Part of a small language model's weights: vocabulary 8192, no biases in attention or MLP.
Each number is 50 + 12 x the weight over its row's rms, rounded and kept within 0 to 99. Layers, rows and columns count from 0. The size before them is the row's rms in percent of the matrix's.

# down: layer 5 MLP down (transposed), 1536x384, rms 0.13, rows 1474-1500, columns 128-255
# up: layer 5 MLP up, 1536x384, rms 0.134, rows 1475-1501, columns 128-255
down1474 115:50 16 50 63 64 41 58 41 44 47 37 37 45 48 46 38 52 51 27 68 47 23 29 44 41 43 61 44 54 40 45 46 48 70 37 53 39 56 69 45 29 71 58 46 62 22 38 51 67 54 54 39 45 69 52 65 40 62 68 61 70 36 60 48 50 46 49 45 50 53 40 48 42 59 51 46 33 54 34 62 43 40 70 48 63 68 45 47 58 50 43 44 49 46 73 34 46 59 55 67 63 40 53 54 40 43 28 66 59 31 50 25 34 45 55 63 71 52 43 53 64 54 57 65 71 38 31 47
up1475 118:37 54 34 52 29 31 50 35 45 56 54 47 52 39 40 48 49 37 42 39 57 33 33 54 49 37 34 72 49 43 41 26 48 36 56 51 54 62 34 59 42 54 64 38 40 65 54 38 49 36 41 51 38 34 57 27 41 44 48 53 21 45 59 22 53 58 66 61 43 29 50 46 43 65 64 61 57 42 55 43 56 64 46 43 50 54 59 58 41 43 49 61 43 47 29 24 64 20 48 38 47 51 39 38 41 25 34 53 52 39 45 39 49 42 64 41 51 45 56 61 45 46 38 63 49 34 56 33
down1475 116:68 44 61 52 57 39 41 57 39 71 36 61 47 72 23 69 47 51 49 49 63 47 31 29 53 44 57 59 53 50 31 41 50 61 47 40 39 54 69 58 38 26 51 49 60 66 58 44 39 57 48 43 47 47 41 72 66 70 62 54 50 40 44 40 48 64 44 42 51 37 56 63 16 42 50 51 48 35 52 58 68 71 35 47 48 61 48 51 59 50 61 42 56 49 41 41 65 73 34 61 60 46 58 59 39 56 72 68 61 63 31 55 50 33 35 59 72 53 67 44 84 56 55 45 64 60 55 68
up1476 017:61 36 61 52 51 47 48 58 55 46 33 45 68 30 61 53 31 58 40 63 55 30 47 60 54 64 63 16 66 39 47 55 53 22 51 62 77 42 45 58 52 49 59 64 26 31 65 37 62 41 47 47 73 51 35 51 39 42 41 40 26 43 54 36 69 71 45 51 35 34 56 39 50 64 24 50 34 42 47 42 43 47 66 55 45 40 61 37 54 37 63 54 75 24 54 42 33 42 44 35 59 54 44 48 40 52 61 34 59 50 63 55 70 59 72 56 52 43 50 51 45 54 56 70 37 39 71 35
down1476 015:51 68 59 45 44 62 40 60 47 58 61 50 45 57 55 53 40 45 32 54 36 48 48 57 64 53 41 61 53 40 48 18 63 49 33 45 41 22 38 30 48 34 51 60 69 58 38 58 43 38 54 59 60 35 59 57 59 60 52 33 44 53 47 84 44 40 58 48 50 54 26 67 55 47 61 42 61 57 38 46 40 50 35 63 26 25 49 73 58 66 56 40 81 51 18 37 34 60 53 49 40 54 43 54 26 50 48 57 44 61 37 48 50 31 64 55 54 51 50 52 80 20 51 54 46 30 55 50
up1477 109:46 49 80 39 43 43 28 58 58 55 37 37 37 71 60 72 68 57 45 52 45 51 40 44 32 31 51 72 62 50 61 66 44 59 40 36 61 32 41 51 54 44 61 45 57 62 37 48 53 73 49 35 34 47 34 48 58 36 55 51 56 42 70 38 45 43 62 85 57 74 04 64 57 52 48 56 39 62 49 57 60 79 58 35 58 54 68 59 39 60 46 50 49 33 65 46 71 62 36 48 64 49 47 51 59 58 49 53 53 43 82 49 42 54 48 66 49 63 60 52 34 52 51 61 36 45 43 28
down1477 109:40 50 36 55 42 44 52 64 38 62 32 33 62 69 47 39 44 52 23 69 49 26 48 40 62 58 31 68 27 55 54 48 60 45 63 51 49 63 60 65 60 46 46 59 54 48 30 65 35 73 35 66 72 53 41 73 60 58 40 50 50 48 55 43 54 59 43 48 50 29 44 51 70 45 62 41 65 55 53 39 35 45 47 45 29 56 46 50 45 53 83 53 59 39 51 56 68 39 24 52 73 51 44 38 48 31 49 49 52 34 61 66 32 61 62 59 61 47 77 18 56 56 52 45 71 51 27 48
up1478 033:52 63 37 52 53 47 60 57 42 51 68 30 47 69 46 60 60 37 51 39 68 69 45 46 57 54 50 50 35 64 48 54 57 62 67 65 79 84 56 54 61 54 51 49 32 24 44 55 33 58 47 67 43 40 53 59 51 52 50 32 30 57 38 62 57 68 40 49 19 36 47 53 59 57 73 22 42 24 61 38 51 50 56 45 62 46 31 70 41 51 48 26 60 43 66 75 41 55 50 55 34 38 51 28 54 54 60 37 30 48 61 79 51 51 47 49 59 33 35 52 54 42 41 42 65 66 71 54
down1478 031:32 41 55 48 49 62 53 42 54 45 61 37 43 50 16 39 47 56 24 46 36 33 56 59 72 47 34 49 57 60 38 56 50 59 36 54 48 54 38 51 56 32 49 40 43 58 39 42 35 66 55 32 65 56 51 51 73 67 51 25 48 49 40 54 47 49 59 20 45 60 58 61 39 37 32 58 48 61 29 60 36 36 62 29 65 26 46 30 57 64 45 70 59 62 61 73 38 59 42 56 65 67 47 59 53 58 49 54 47 45 53 45 27 41 41 49 64 56 39 34 51 53 54 44 53 56 42 43
up1479 115:68 53 70 49 32 49 54 50 69 55 41 46 31 64 53 37 55 31 46 61 40 69 55 43 83 28 46 35 66 50 59 65 38 60 48 40 34 47 39 41 59 62 50 44 54 40 53 60 69 64 30 51 50 38 67 31 37 58 57 51 56 65 55 60 43 53 45 55 44 44 48 50 49 28 48 45 35 36 51 59 38 50 60 52 25 58 44 65 39 39 44 42 47 43 51 45 58 45 50 61 65 32 20 43 45 54 42 63 43 59 41 27 59 73 52 42 37 58 33 37 50 34 47 64 38 41 50 45
down1479 115:58 35 24 49 38 41 42 57 42 53 51 34 58 35 60 48 28 48 45 57 57 48 43 60 53 47 40 48 35 58 51 35 41 45 58 76 53 70 54 53 46 36 19 43 31 21 70 60 63 40 49 57 35 61 56 41 60 46 47 45 50 59 53 64 52 74 63 51 51 34 56 54 51 68 54 60 43 59 24 61 56 47 66 40 36 66 47 35 57 60 42 49 41 43 43 50 32 55 53 43 26 44 46 36 62 52 44 38 60 68 49 54 49 52 59 54 78 47 41 48 51 59 64 55 66 41 42 70
up1480 029:53 62 41 69 54 62 52 48 75 50 38 51 71 54 37 60 41 38 44 53 51 74 32 44 59 59 75 46 40 46 61 48 65 53 56 52 15 44 26 53 38 62 46 58 65 55 39 69 60 54 48 66 59 51 43 46 54 62 53 49 33 55 33 57 43 47 54 56 53 45 48 60 31 51 45 47 45 52 46 60 45 53 52 39 50 57 58 48 53 36 38 58 61 63 54 44 76 63 53 47 61 57 38 42 50 38 59 59 52 57 20 70 61 67 79 47 55 43 61 43 54 52 48 46 44 57 44 56
down1480 028:65 36 62 55 33 58 48 58 43 43 59 65 56 67 50 47 35 43 47 34 42 49 74 56 76 55 58 31 24 49 37 45 36 37 46 66 64 72 41 71 55 28 57 79 63 39 54 64 49 48 49 55 74 48 36 58 55 65 38 75 54 48 33 58 47 54 48 52 40 51 54 51 57 58 57 48 95 49 33 72 20 53 50 58 53 61 37 44 53 51 68 48 45 61 44 66 60 25 46 72 58 62 34 54 38 34 39 38 35 61 64 44 61 39 56 53 60 31 59 43 51 46 72 40 38 72 43 68
up1481 104:54 35 65 46 53 51 62 46 51 65 85 35 48 58 45 49 40 52 55 50 64 51 59 48 39 62 56 48 64 53 65 53 54 33 52 40 56 29 42 32 67 55 45 55 54 41 61 52 52 43 44 35 55 38 69 62 74 49 59 30 49 55 44 42 50 55 56 50 68 54 41 47 51 40 57 58 54 45 40 74 40 38 55 36 49 70 43 67 65 47 52 57 63 70 62 67 32 41 56 60 33 53 47 46 44 38 61 49 55 54 59 60 66 23 46 48 57 56 47 40 71 40 52 60 66 54 48 59
down1481 103:39 51 44 33 63 45 38 39 31 24 31 59 70 65 54 48 45 34 40 60 46 57 72 73 61 54 52 58 76 70 34 62 50 55 53 50 61 38 60 42 39 35 29 26 72 50 34 44 66 52 59 45 64 56 61 29 52 54 38 58 36 49 50 46 69 38 61 68 51 57 39 57 56 41 66 41 56 79 44 66 44 49 40 43 49 55 51 45 31 64 53 58 22 66 49 50 52 65 41 45 64 49 39 31 56 39 46 37 56 49 29 39 46 37 46 53 41 29 61 53 67 43 48 44 48 50 54 62
up1482 104:73 67 50 47 64 31 52 63 54 65 33 44 50 41 49 62 37 66 28 48 53 66 28 48 51 60 39 40 63 48 46 52 36 25 48 71 63 52 53 54 53 53 37 39 32 44 39 59 65 47 64 50 45 64 66 48 49 49 68 53 24 63 45 53 39 42 36 49 40 47 50 40 43 70 34 62 50 50 43 65 50 66 37 46 48 26 35 44 61 28 58 67 27 45 59 51 47 33 64 39 65 38 58 68 44 46 51 46 42 41 52 50 46 57 40 63 53 38 49 48 65 54 32 40 47 61 64 43
down1482 108:61 55 42 44 45 35 35 59 38 56 43 45 53 43 53 53 37 37 34 40 38 63 27 63 64 84 31 80 48 36 48 71 75 57 54 60 44 52 61 54 73 29 46 52 31 45 30 51 70 31 62 56 60 50 48 50 38 56 40 41 50 65 38 50 42 47 43 57 28 46 63 63 44 47 61 54 64 53 32 46 61 69 63 55 51 32 41 65 54 37 46 60 48 37 53 52 49 40 73 37 66 51 50 41 59 43 45 65 59 46 62 31 29 24 48 47 57 46 50 42 54 48 47 36 78 61 40 56
up1483 108:48 49 51 62 59 47 55 54 65 36 42 52 47 48 36 59 45 38 55 36 56 33 56 37 46 59 32 54 46 57 34 61 29 50 58 26 51 48 62 57 38 66 57 49 47 60 58 46 60 45 72 53 25 56 43 32 40 50 62 52 45 38 48 49 49 61 57 27 54 46 65 75 59 35 44 64 52 36 37 60 46 66 47 58 23 61 60 56 71 60 50 41 49 57 49 43 38 53 42 34 56 49 41 43 57 42 51 34 21 55 60 49 42 54 65 68 46 54 40 49 73 45 52 56 57 36 38 26
down1483 110:47 42 50 67 45 43 46 41 60 60 38 42 38 67 64 57 61 65 63 55 34 57 48 25 44 47 48 38 43 49 51 64 50 48 38 47 43 34 35 63 33 62 52 53 56 45 42 59 46 62 26 32 52 54 35 55 39 16 54 56 66 60 73 37 37 68 36 45 60 60 54 57 57 57 65 33 52 53 37 48 69 47 54 25 32 59 48 47 62 61 27 44 29 33 59 60 56 57 24 84 59 48 59 59 60 51 50 47 43 54 72 65 46 70 35 58 65 43 48 60 50 55 48 57 76 54 37 34
up1484 121:41 54 43 23 61 30 51 45 67 62 67 54 68 13 43 53 77 52 62 32 36 26 58 19 50 57 37 62 52 38 53 40 40 34 45 50 57 60 31 45 52 54 60 53 50 28 56 48 48 40 50 54 55 51 29 36 38 57 39 50 41 50 64 44 50 53 58 53 41 49 53 30 51 39 42 48 32 46 31 49 38 39 44 56 80 42 47 59 47 52 56 47 62 42 52 54 38 70 59 60 42 62 47 55 56 47 65 58 53 55 56 57 44 53 65 35 41 43 25 48 57 59 67 52 63 62 29 58
down1484 118:44 39 63 70 67 56 42 50 51 50 40 33 74 44 49 26 33 42 59 64 37 63 55 59 48 38 45 41 61 59 51 37 65 41 64 48 48 54 31 51 20 51 49 57 54 31 21 45 38 36 58 47 59 37 39 40 70 49 19 20 43 28 59 63 48 62 54 71 41 42 36 46 44 26 60 43 47 36 41 51 62 37 61 45 35 41 36 66 46 33 44 58 42 58 68 47 60 65 79 66 48 52 53 63 37 37 59 42 55 35 46 48 51 34 43 44 48 44 47 31 54 52 65 45 52 48 39 33
up1485 035:62 70 44 48 54 51 47 53 58 55 56 53 58 57 58 65 53 68 69 64 50 45 38 51 35 35 30 21 64 58 58 57 34 61 55 72 50 57 60 48 48 62 28 53 44 57 56 29 41 30 47 37 47 56 53 52 50 54 74 70 63 50 57 73 63 74 44 60 57 72 23 33 63 46 77 67 37 48 76 62 49 59 73 34 46 54 59 53 35 46 39 50 60 52 63 60 46 41 39 36 59 53 11 45 57 44 61 49 54 37 50 63 58 48 57 49 36 50 43 51 60 46 40 31 32 49 38 59
down1485 039:67 48 42 56 47 67 36 41 40 26 42 71 39 53 43 62 65 54 54 35 64 47 70 59 64 36 61 66 50 47 47 50 71 47 41 43 26 67 48 34 34 63 70 51 38 45 57 44 63 38 55 47 62 47 53 31 55 54 44 50 47 63 29 51 20 52 48 67 52 41 47 53 58 51 44 62 53 69 40 57 62 59 38 28 50 35 07 37 51 49 49 46 45 28 40 51 55 52 49 65 43 47 55 52 52 50 57 52 37 57 51 56 38 47 36 60 39 50 47 48 50 54 52 70 55 34 68 62
up1486 115:52 36 47 47 51 58 48 46 43 38 49 52 45 67 55 79 51 56 40 51 26 50 47 47 34 66 54 40 48 46 49 34 51 53 69 41 48 22 53 53 64 51 37 47 49 60 37 36 74 31 44 43 45 33 57 36 64 72 36 61 30 42 43 42 55 51 58 50 47 43 39 59 44 61 71 65 36 40 43 43 34 67 53 39 48 48 47 57 50 29 54 41 52 61 46 53 46 26 54 26 34 36 55 68 55 41 55 44 47 48 67 48 65 35 52 61 47 32 44 69 48 29 68 54 54 54 61 44
down1486 118:62 55 63 33 68 63 56 45 21 54 45 39 68 54 50 53 64 52 64 45 47 46 52 51 64 29 54 50 33 39 33 55 65 29 44 22 49 40 41 28 55 26 55 50 48 39 37 51 20 55 64 52 65 59 44 48 54 55 48 48 67 39 65 59 49 50 54 48 48 20 60 81 50 60 44 54 72 29 48 39 42 48 52 56 60 51 61 50 54 61 41 65 29 31 50 56 45 48 36 65 49 51 47 36 40 46 46 55 66 35 58 26 40 30 25 59 49 44 45 61 67 72 50 25 55 41 44 40
up1487 106:25 26 36 41 77 47 31 56 50 46 31 36 48 54 59 75 32 54 53 41 43 64 37 58 75 36 33 56 45 45 76 41 60 42 65 57 46 67 52 72 71 50 74 55 48 46 52 63 86 67 39 54 63 45 44 45 50 49 34 22 44 58 26 39 48 44 61 61 64 40 57 55 36 50 53 40 40 46 54 48 41 53 62 46 43 53 30 37 30 36 51 60 50 64 63 61 77 40 44 33 62 43 56 77 58 71 68 71 48 53 50 47 55 58 46 44 58 53 48 56 53 50 50 50 41 54 53 63
down1487 112:34 36 74 59 52 48 42 26 17 34 46 41 45 50 52 72 73 48 45 57 44 57 57 50 41 54 53 72 69 65 35 43 49 70 51 62 38 56 49 43 52 63 54 36 55 40 67 35 45 54 36 32 56 60 36 59 61 35 40 32 57 53 51 35 61 49 46 46 44 59 60 82 50 40 50 40 56 52 69 41 43 45 46 39 24 48 46 52 36 45 62 41 21 60 73 47 71 59 67 44 51 56 73 64 51 77 38 43 64 41 68 40 65 59 50 53 59 51 52 66 41 44 42 28 49 38 53 50
up1488 013:52 51 34 52 54 51 61 69 56 58 31 68 22 72 54 54 46 94 43 47 37 43 37 37 33 55 40 61 48 60 54 49 51 38 37 71 58 61 69 79 50 54 58 61 40 41 52 50 42 53 62 56 69 43 48 17 35 44 82 48 57 54 48 43 67 40 44 48 29 58 68 57 51 62 48 47 48 46 47 35 35 52 54 46 68 44 43 48 63 45 47 39 49 45 45 47 44 63 50 53 24 39 26 63 59 43 59 33 51 67 53 48 57 44 52 38 54 47 51 63 79 50 47 31 48 64 46 49
down1488 013:46 55 49 52 44 58 42 44 42 40 57 53 69 32 47 50 75 31 51 51 14 54 54 64 42 42 66 49 56 43 44 42 31 57 73 39 33 63 51 38 56 48 44 58 76 56 61 55 45 38 51 42 56 55 44 65 63 61 38 49 31 62 55 22 38 52 47 55 40 59 35 48 54 73 55 57 60 52 58 62 63 55 43 37 50 40 51 39 40 43 62 55 49 71 52 62 47 58 46 53 57 69 47 42 42 78 46 45 54 53 62 54 16 48 49 61 48 42 28 36 42 78 33 55 60 56 41 67
up1489 014:56 55 39 44 56 48 59 52 50 43 28 62 57 51 62 54 50 43 60 36 53 50 52 07 52 64 59 66 64 47 54 37 66 56 32 54 46 49 57 59 50 29 59 54 45 52 45 39 51 27 42 70 47 46 57 38 46 56 81 48 61 62 43 48 49 52 41 54 47 56 60 56 46 41 37 38 49 54 53 48 56 55 68 42 48 48 61 53 47 53 45 59 69 49 77 38 58 69 37 39 54 55 40 52 53 33 42 62 38 37 78 44 74 39 42 65 48 62 38 73 43 56 49 70 21 58 44 60
down1489 010:47 41 46 66 32 45 41 53 43 22 70 44 30 32 34 52 52 66 48 61 42 47 51 52 60 39 39 57 58 34 51 75 47 64 61 38 43 51 58 53 72 46 41 60 66 51 44 56 60 69 54 42 40 42 41 43 51 43 25 76 32 46 64 58 45 36 64 43 45 55 48 51 51 50 53 61 48 53 42 57 39 49 42 40 59 60 50 43 40 49 59 51 15 51 50 38 34 53 64 59 36 47 54 35 47 43 45 55 52 54 54 60 40 74 54 56 60 36 50 33 47 58 55 66 71 61 71 53
up1490 102:79 66 56 64 59 31 27 46 62 45 46 48 58 22 56 60 42 82 63 63 46 54 42 42 45 34 40 49 40 56 54 53 45 62 44 47 48 63 69 41 55 52 50 47 44 48 42 42 49 58 52 53 52 41 37 41 54 46 47 49 48 48 48 55 47 53 48 32 63 47 34 36 60 47 79 51 29 53 37 67 62 51 53 81 41 51 60 54 49 53 47 61 48 51 58 37 69 48 45 37 71 40 30 48 50 53 36 42 61 44 70 39 56 67 28 27 53 39 72 38 56 37 58 38 39 52 30 53
down1490 106:56 63 45 54 45 41 41 43 60 51 64 62 51 66 34 57 55 36 52 46 51 53 63 45 50 59 48 59 41 58 42 68 19 60 51 56 38 44 52 31 44 57 63 51 35 51 62 55 53 40 53 52 37 25 59 56 53 60 48 45 43 51 57 24 45 61 60 58 66 64 46 54 49 47 54 70 40 36 40 62 62 63 45 81 32 51 53 39 51 30 39 65 41 64 65 67 45 53 72 66 52 42 57 37 31 72 47 33 54 43 72 59 39 29 49 49 40 59 69 37 45 46 53 39 48 53 61 65
up1491 112:41 34 74 46 59 46 43 48 56 58 59 66 51 57 67 53 50 56 91 55 71 33 52 35 48 53 63 43 31 45 31 61 35 43 52 53 64 55 59 44 52 47 40 58 47 29 47 58 41 40 56 47 55 54 60 69 22 49 24 64 57 56 58 64 54 47 48 59 41 31 43 53 23 33 47 56 44 44 47 35 65 58 77 54 48 23 48 68 31 66 83 51 53 37 53 46 38 75 49 56 59 40 48 59 49 47 43 49 61 28 27 58 24 63 34 55 23 68 34 48 56 72 50 61 64 28 56 49
down1491 113:54 45 50 39 37 47 62 74 46 46 52 47 53 60 51 57 68 47 52 63 60 48 59 48 56 43 68 45 43 57 59 56 44 59 69 46 68 42 52 38 50 54 56 50 59 40 61 67 40 54 59 71 45 60 62 38 57 53 60 73 57 28 47 37 44 41 55 52 48 40 57 60 52 40 70 49 47 38 37 73 62 49 66 48 42 38 47 54 54 56 51 73 45 71 54 45 43 45 70 47 55 54 53 39 26 35 45 42 43 41 30 50 26 40 60 43 51 62 34 49 60 44 42 63 46 55 84 63
up1492 111:30 50 31 41 40 68 55 22 59 64 55 28 56 31 53 29 36 52 47 54 60 59 47 41 33 31 65 47 43 48 47 54 70 47 35 36 60 56 53 75 72 51 50 49 52 57 73 52 60 52 42 50 42 80 65 41 38 44 49 50 54 47 49 46 74 53 43 75 66 44 48 35 37 66 38 44 50 65 37 39 64 46 52 60 56 43 46 53 54 50 48 61 47 40 46 62 51 61 44 43 59 59 35 47 62 49 74 43 37 49 59 69 42 42 54 51 53 56 54 55 44 39 73 70 37 22 54 47
down1492 111:64 62 54 31 48 54 46 53 50 47 57 50 50 64 57 42 57 47 38 50 32 66 10 56 45 32 47 33 58 62 41 61 27 42 61 50 50 29 51 51 83 40 55 75 36 36 39 66 70 48 51 41 49 35 49 55 52 28 52 57 40 40 52 60 30 44 47 44 59 42 58 60 61 59 38 34 45 61 64 61 44 48 62 65 31 38 63 59 32 70 53 28 52 51 65 46 71 65 53 64 49 51 63 53 45 45 47 46 54 42 40 55 61 35 46 73 29 44 68 34 60 38 56 45 59 41 37 78
up1493 131:33 53 60 56 48 36 56 68 45 51 27 27 47 47 57 56 40 61 56 42 63 49 60 53 34 50 61 48 46 45 62 55 43 57 49 31 54 68 63 48 59 53 78 84 55 71 67 71 52 45 52 47 62 40 67 61 38 45 49 58 42 50 27 43 48 46 43 57 53 32 28 58 37 53 54 58 54 44 45 58 47 52 63 48 46 39 58 45 47 34 59 42 36 51 51 51 61 53 36 47 62 41 35 64 49 30 63 41 61 63 49 58 41 61 46 39 69 47 53 47 40 53 45 62 63 54 56 32
down1493 122:62 41 55 50 51 66 17 49 62 50 16 59 55 61 54 43 46 64 44 38 62 26 45 61 50 36 48 47 33 51 67 40 56 60 48 41 51 55 60 37 63 70 75 57 58 47 66 52 32 48 52 72 61 63 41 49 40 57 35 36 37 52 34 53 53 51 57 53 35 57 46 46 24 47 61 43 52 33 53 16 38 51 53 55 47 57 42 51 70 49 37 39 41 51 56 53 38 82 39 54 69 33 79 43 59 52 65 38 49 52 71 50 25 51 51 32 45 22 56 30 55 40 61 69 38 54 63 29
up1494 106:50 39 57 27 50 28 65 58 64 43 49 46 53 31 58 76 40 72 47 46 45 64 51 36 80 46 39 49 62 49 45 49 60 40 29 64 63 78 53 51 39 54 58 53 33 41 61 50 53 43 67 43 54 54 52 39 43 35 59 79 61 61 41 42 62 34 56 47 31 73 41 39 31 67 47 39 57 31 48 35 53 49 56 51 43 68 75 61 48 55 51 44 56 42 56 44 62 27 58 44 78 57 63 50 49 35 59 45 40 37 36 47 66 37 61 56 65 48 44 58 64 50 32 48 57 37 53 58
down1494 112:66 50 49 35 71 55 57 50 56 66 39 47 45 29 42 84 54 50 45 53 63 51 50 64 72 65 29 50 50 51 64 38 47 51 38 54 57 43 62 52 53 45 56 42 40 45 52 45 33 34 64 47 71 43 59 64 48 39 58 62 31 18 50 64 65 31 46 60 42 50 59 48 44 45 70 43 58 42 54 65 51 53 37 46 53 48 74 43 78 66 70 48 52 54 68 35 63 32 50 69 47 58 35 18 68 36 56 45 46 40 70 43 34 57 64 49 57 50 30 53 62 75 62 34 59 32 59 44
up1495 034:62 43 55 45 44 50 57 45 69 56 48 49 58 35 34 63 62 56 35 53 40 40 45 29 28 56 65 64 30 52 69 57 49 29 54 46 50 60 36 67 63 44 49 65 45 42 28 50 67 42 46 56 49 48 42 47 58 46 81 54 57 72 46 55 51 65 50 58 40 38 52 53 63 42 58 54 58 44 57 59 45 62 30 41 32 49 55 68 39 31 37 55 37 37 58 61 45 45 41 54 57 52 38 35 28 54 63 73 58 47 60 51 52 43 49 21 52 73 59 54 60 43 48 32 62 45 47 50
down1495 032:53 46 48 75 54 61 42 37 42 18 56 71 43 53 62 46 59 60 61 42 59 71 90 70 38 64 62 49 53 45 53 65 61 64 74 43 53 26 46 67 57 54 50 77 70 55 31 62 39 41 52 60 42 56 34 52 41 66 55 55 44 49 46 61 57 68 56 42 53 57 41 57 30 64 39 40 45 52 55 48 60 42 49 70 63 45 45 39 37 55 65 53 58 54 46 50 50 39 51 68 54 58 61 52 57 61 44 37 52 47 65 68 63 56 45 44 41 54 45 50 54 64 55 58 52 58 60 43
up1496 112:32 57 58 65 51 65 79 29 28 44 54 60 47 53 57 44 38 53 54 53 53 53 54 39 47 48 60 56 66 53 64 71 58 62 41 36 71 46 51 45 60 44 57 66 45 58 55 56 39 62 56 61 61 30 44 42 65 43 58 58 44 35 45 48 56 32 76 57 67 54 44 64 50 39 37 64 40 64 63 40 28 63 45 56 41 53 51 48 50 43 46 43 38 47 52 23 48 53 43 50 46 52 63 54 68 49 72 57 52 72 38 44 40 40 54 42 46 57 48 52 59 51 21 59 35 42 66 63
down1496 106:56 56 47 45 30 63 24 50 29 52 71 42 47 58 37 51 52 35 17 64 51 56 56 57 64 72 49 50 62 51 39 79 54 43 48 35 60 34 35 50 65 53 50 41 45 36 32 63 62 53 43 49 38 57 33 58 51 47 45 47 67 71 74 56 56 49 62 49 35 60 42 35 57 46 47 63 47 60 67 58 40 64 60 34 55 54 63 63 61 69 43 58 36 46 47 49 47 43 73 41 32 50 40 16 49 49 57 51 35 63 46 33 56 52 55 64 43 33 58 56 45 65 50 45 59 57 42 31
up1497 037:55 41 42 62 45 58 63 57 44 41 59 62 49 61 31 48 57 10 47 61 67 28 49 36 76 44 34 67 14 75 46 50 62 45 46 53 36 41 29 61 68 67 55 52 55 43 35 62 50 33 51 45 69 55 50 45 58 54 42 47 45 57 56 47 47 31 56 54 62 32 51 62 60 65 56 54 55 49 48 43 43 36 49 47 51 59 51 49 52 44 54 52 45 58 47 53 43 49 56 47 74 33 27 34 44 66 38 58 68 48 26 48 67 23 65 41 34 76 51 62 63 42 51 71 51 58 43 66
down1497 043:52 70 51 60 51 45 35 53 50 56 31 66 52 57 56 85 56 39 61 54 58 43 43 41 63 35 43 47 41 40 32 50 44 52 29 41 41 43 41 46 66 47 64 48 69 43 41 57 43 43 27 61 38 40 64 44 66 36 46 44 50 55 45 69 43 64 49 57 44 58 42 41 35 37 50 74 67 58 56 57 38 70 47 47 51 46 39 55 51 49 66 50 49 33 39 48 33 30 54 56 80 58 45 72 53 60 38 58 36 54 56 20 35 42 51 53 60 55 54 35 33 57 40 67 55 41 44 43
up1498 113:52 47 68 46 59 60 41 44 62 29 68 52 47 41 67 52 39 69 42 49 50 69 58 49 58 59 45 40 58 61 40 46 64 61 41 56 53 55 62 57 49 58 54 44 44 54 68 45 47 62 33 43 51 61 51 55 23 54 61 64 69 55 57 61 42 54 46 59 73 55 31 50 42 55 50 64 39 41 45 45 51 50 59 48 62 47 50 45 41 52 40 51 53 43 41 56 48 61 57 54 64 61 38 66 51 66 73 61 67 71 59 39 53 49 42 68 33 42 41 48 35 37 35 60 41 47 35 56
down1498 111:38 57 46 43 68 60 37 55 64 50 40 55 64 58 49 33 46 62 58 36 47 30 57 46 69 52 34 63 45 54 43 63 54 62 58 31 48 17 45 40 45 56 31 53 53 48 44 62 70 52 61 47 40 60 50 38 53 35 46 55 42 38 62 52 56 49 44 38 59 48 40 46 37 45 48 40 55 62 51 43 69 48 55 43 43 58 65 60 65 59 42 35 50 39 31 46 57 73 57 58 67 70 30 65 59 45 47 46 58 37 55 51 59 43 57 70 59 36 66 24 58 47 68 51 50 52 69 34
up1499 111:61 58 72 46 59 51 45 22 45 38 67 48 19 52 32 54 85 47 57 50 59 34 43 29 32 47 13 50 52 52 39 57 70 47 74 58 46 54 46 61 43 44 37 30 58 62 53 76 43 48 47 53 62 57 52 41 27 61 48 61 77 55 42 62 57 40 56 60 59 42 46 68 77 41 42 58 46 32 42 59 30 42 58 30 62 48 46 54 43 37 53 30 41 42 78 35 56 60 40 62 47 68 41 44 47 57 55 51 47 45 35 57 57 53 59 56 42 52 50 41 37 52 41 46 44 36 52 44
down1499 108:47 41 56 73 45 60 37 37 40 31 56 53 40 50 39 63 49 54 44 29 70 45 41 83 51 33 49 64 55 29 56 39 51 56 54 44 61 75 60 21 53 54 52 37 58 49 57 40 34 42 51 55 46 41 49 46 49 59 45 51 38 73 43 69 66 69 42 45 73 68 50 34 37 39 67 59 56 50 57 54 49 35 24 58 40 32 67 41 62 42 44 64 43 68 70 32 33 87 57 59 47 44 55 58 48 55 45 40 44 58 44 67 53 61 61 51 67 45 52 36 33 46 37 41 78 41 58 63
up1500 122:65 46 52 39 60 35 54 47 56 68 35 35 46 54 76 56 63 53 30 21 32 55 23 49 59 47 53 50 42 38 30 36 50 75 29 89 60 51 39 34 38 63 41 41 52 31 53 26 30 50 62 48 51 59 40 49 56 63 62 49 45 48 41 36 48 51 40 41 29 29 50 50 46 42 58 55 54 38 25 64 34 73 45 38 42 69 43 22 58 45 50 66 63 36 56 32 60 47 61 48 65 67 40 35 43 64 47 40 35 53 52 45 37 44 52 54 54 49 41 47 61 43 67 45 49 60 52 60
down1500 119:60 35 71 59 62 74 40 49 49 35 45 45 58 33 50 38 49 37 45 54 33 47 51 51 47 46 37 61 51 53 47 42 43 59 65 62 44 48 65 64 44 63 50 52 51 40 62 63 59 56 42 68 55 55 50 71 72 35 56 54 36 51 46 60 52 27 67 48 50 50 54 40 65 63 54 61 49 55 43 49 39 59 51 42 42 56 34 43 64 50 38 48 53 47 61 80 52 66 51 51 66 49 42 34 75 66 35 39 42 42 44 52 68 64 47 43 36 46 86 51 43 46 32 54 42 63 54 47
up1501 104:58 47 48 49 41 45 61 49 40 57 41 43 61 71 42 71 61 44 39 51 36 41 34 56 49 21 48 71 49 48 54 58 70 55 52 53 47 33 50 49 69 59 46 43 49 39 43 72 58 46 52 51 59 56 62 43 56 41 25 46 51 68 46 32 60 44 44 47 40 44 61 55 48 46 30 44 51 74 45 42 37 40 83 43 41 37 56 41 52 61 60 52 47 59 25 71 38 39 37 47 52 36 47 40 68 39 47 40 52 38 76 53 29 38 68 49 50 64 51 53 62 43 61 53 46 46 46 49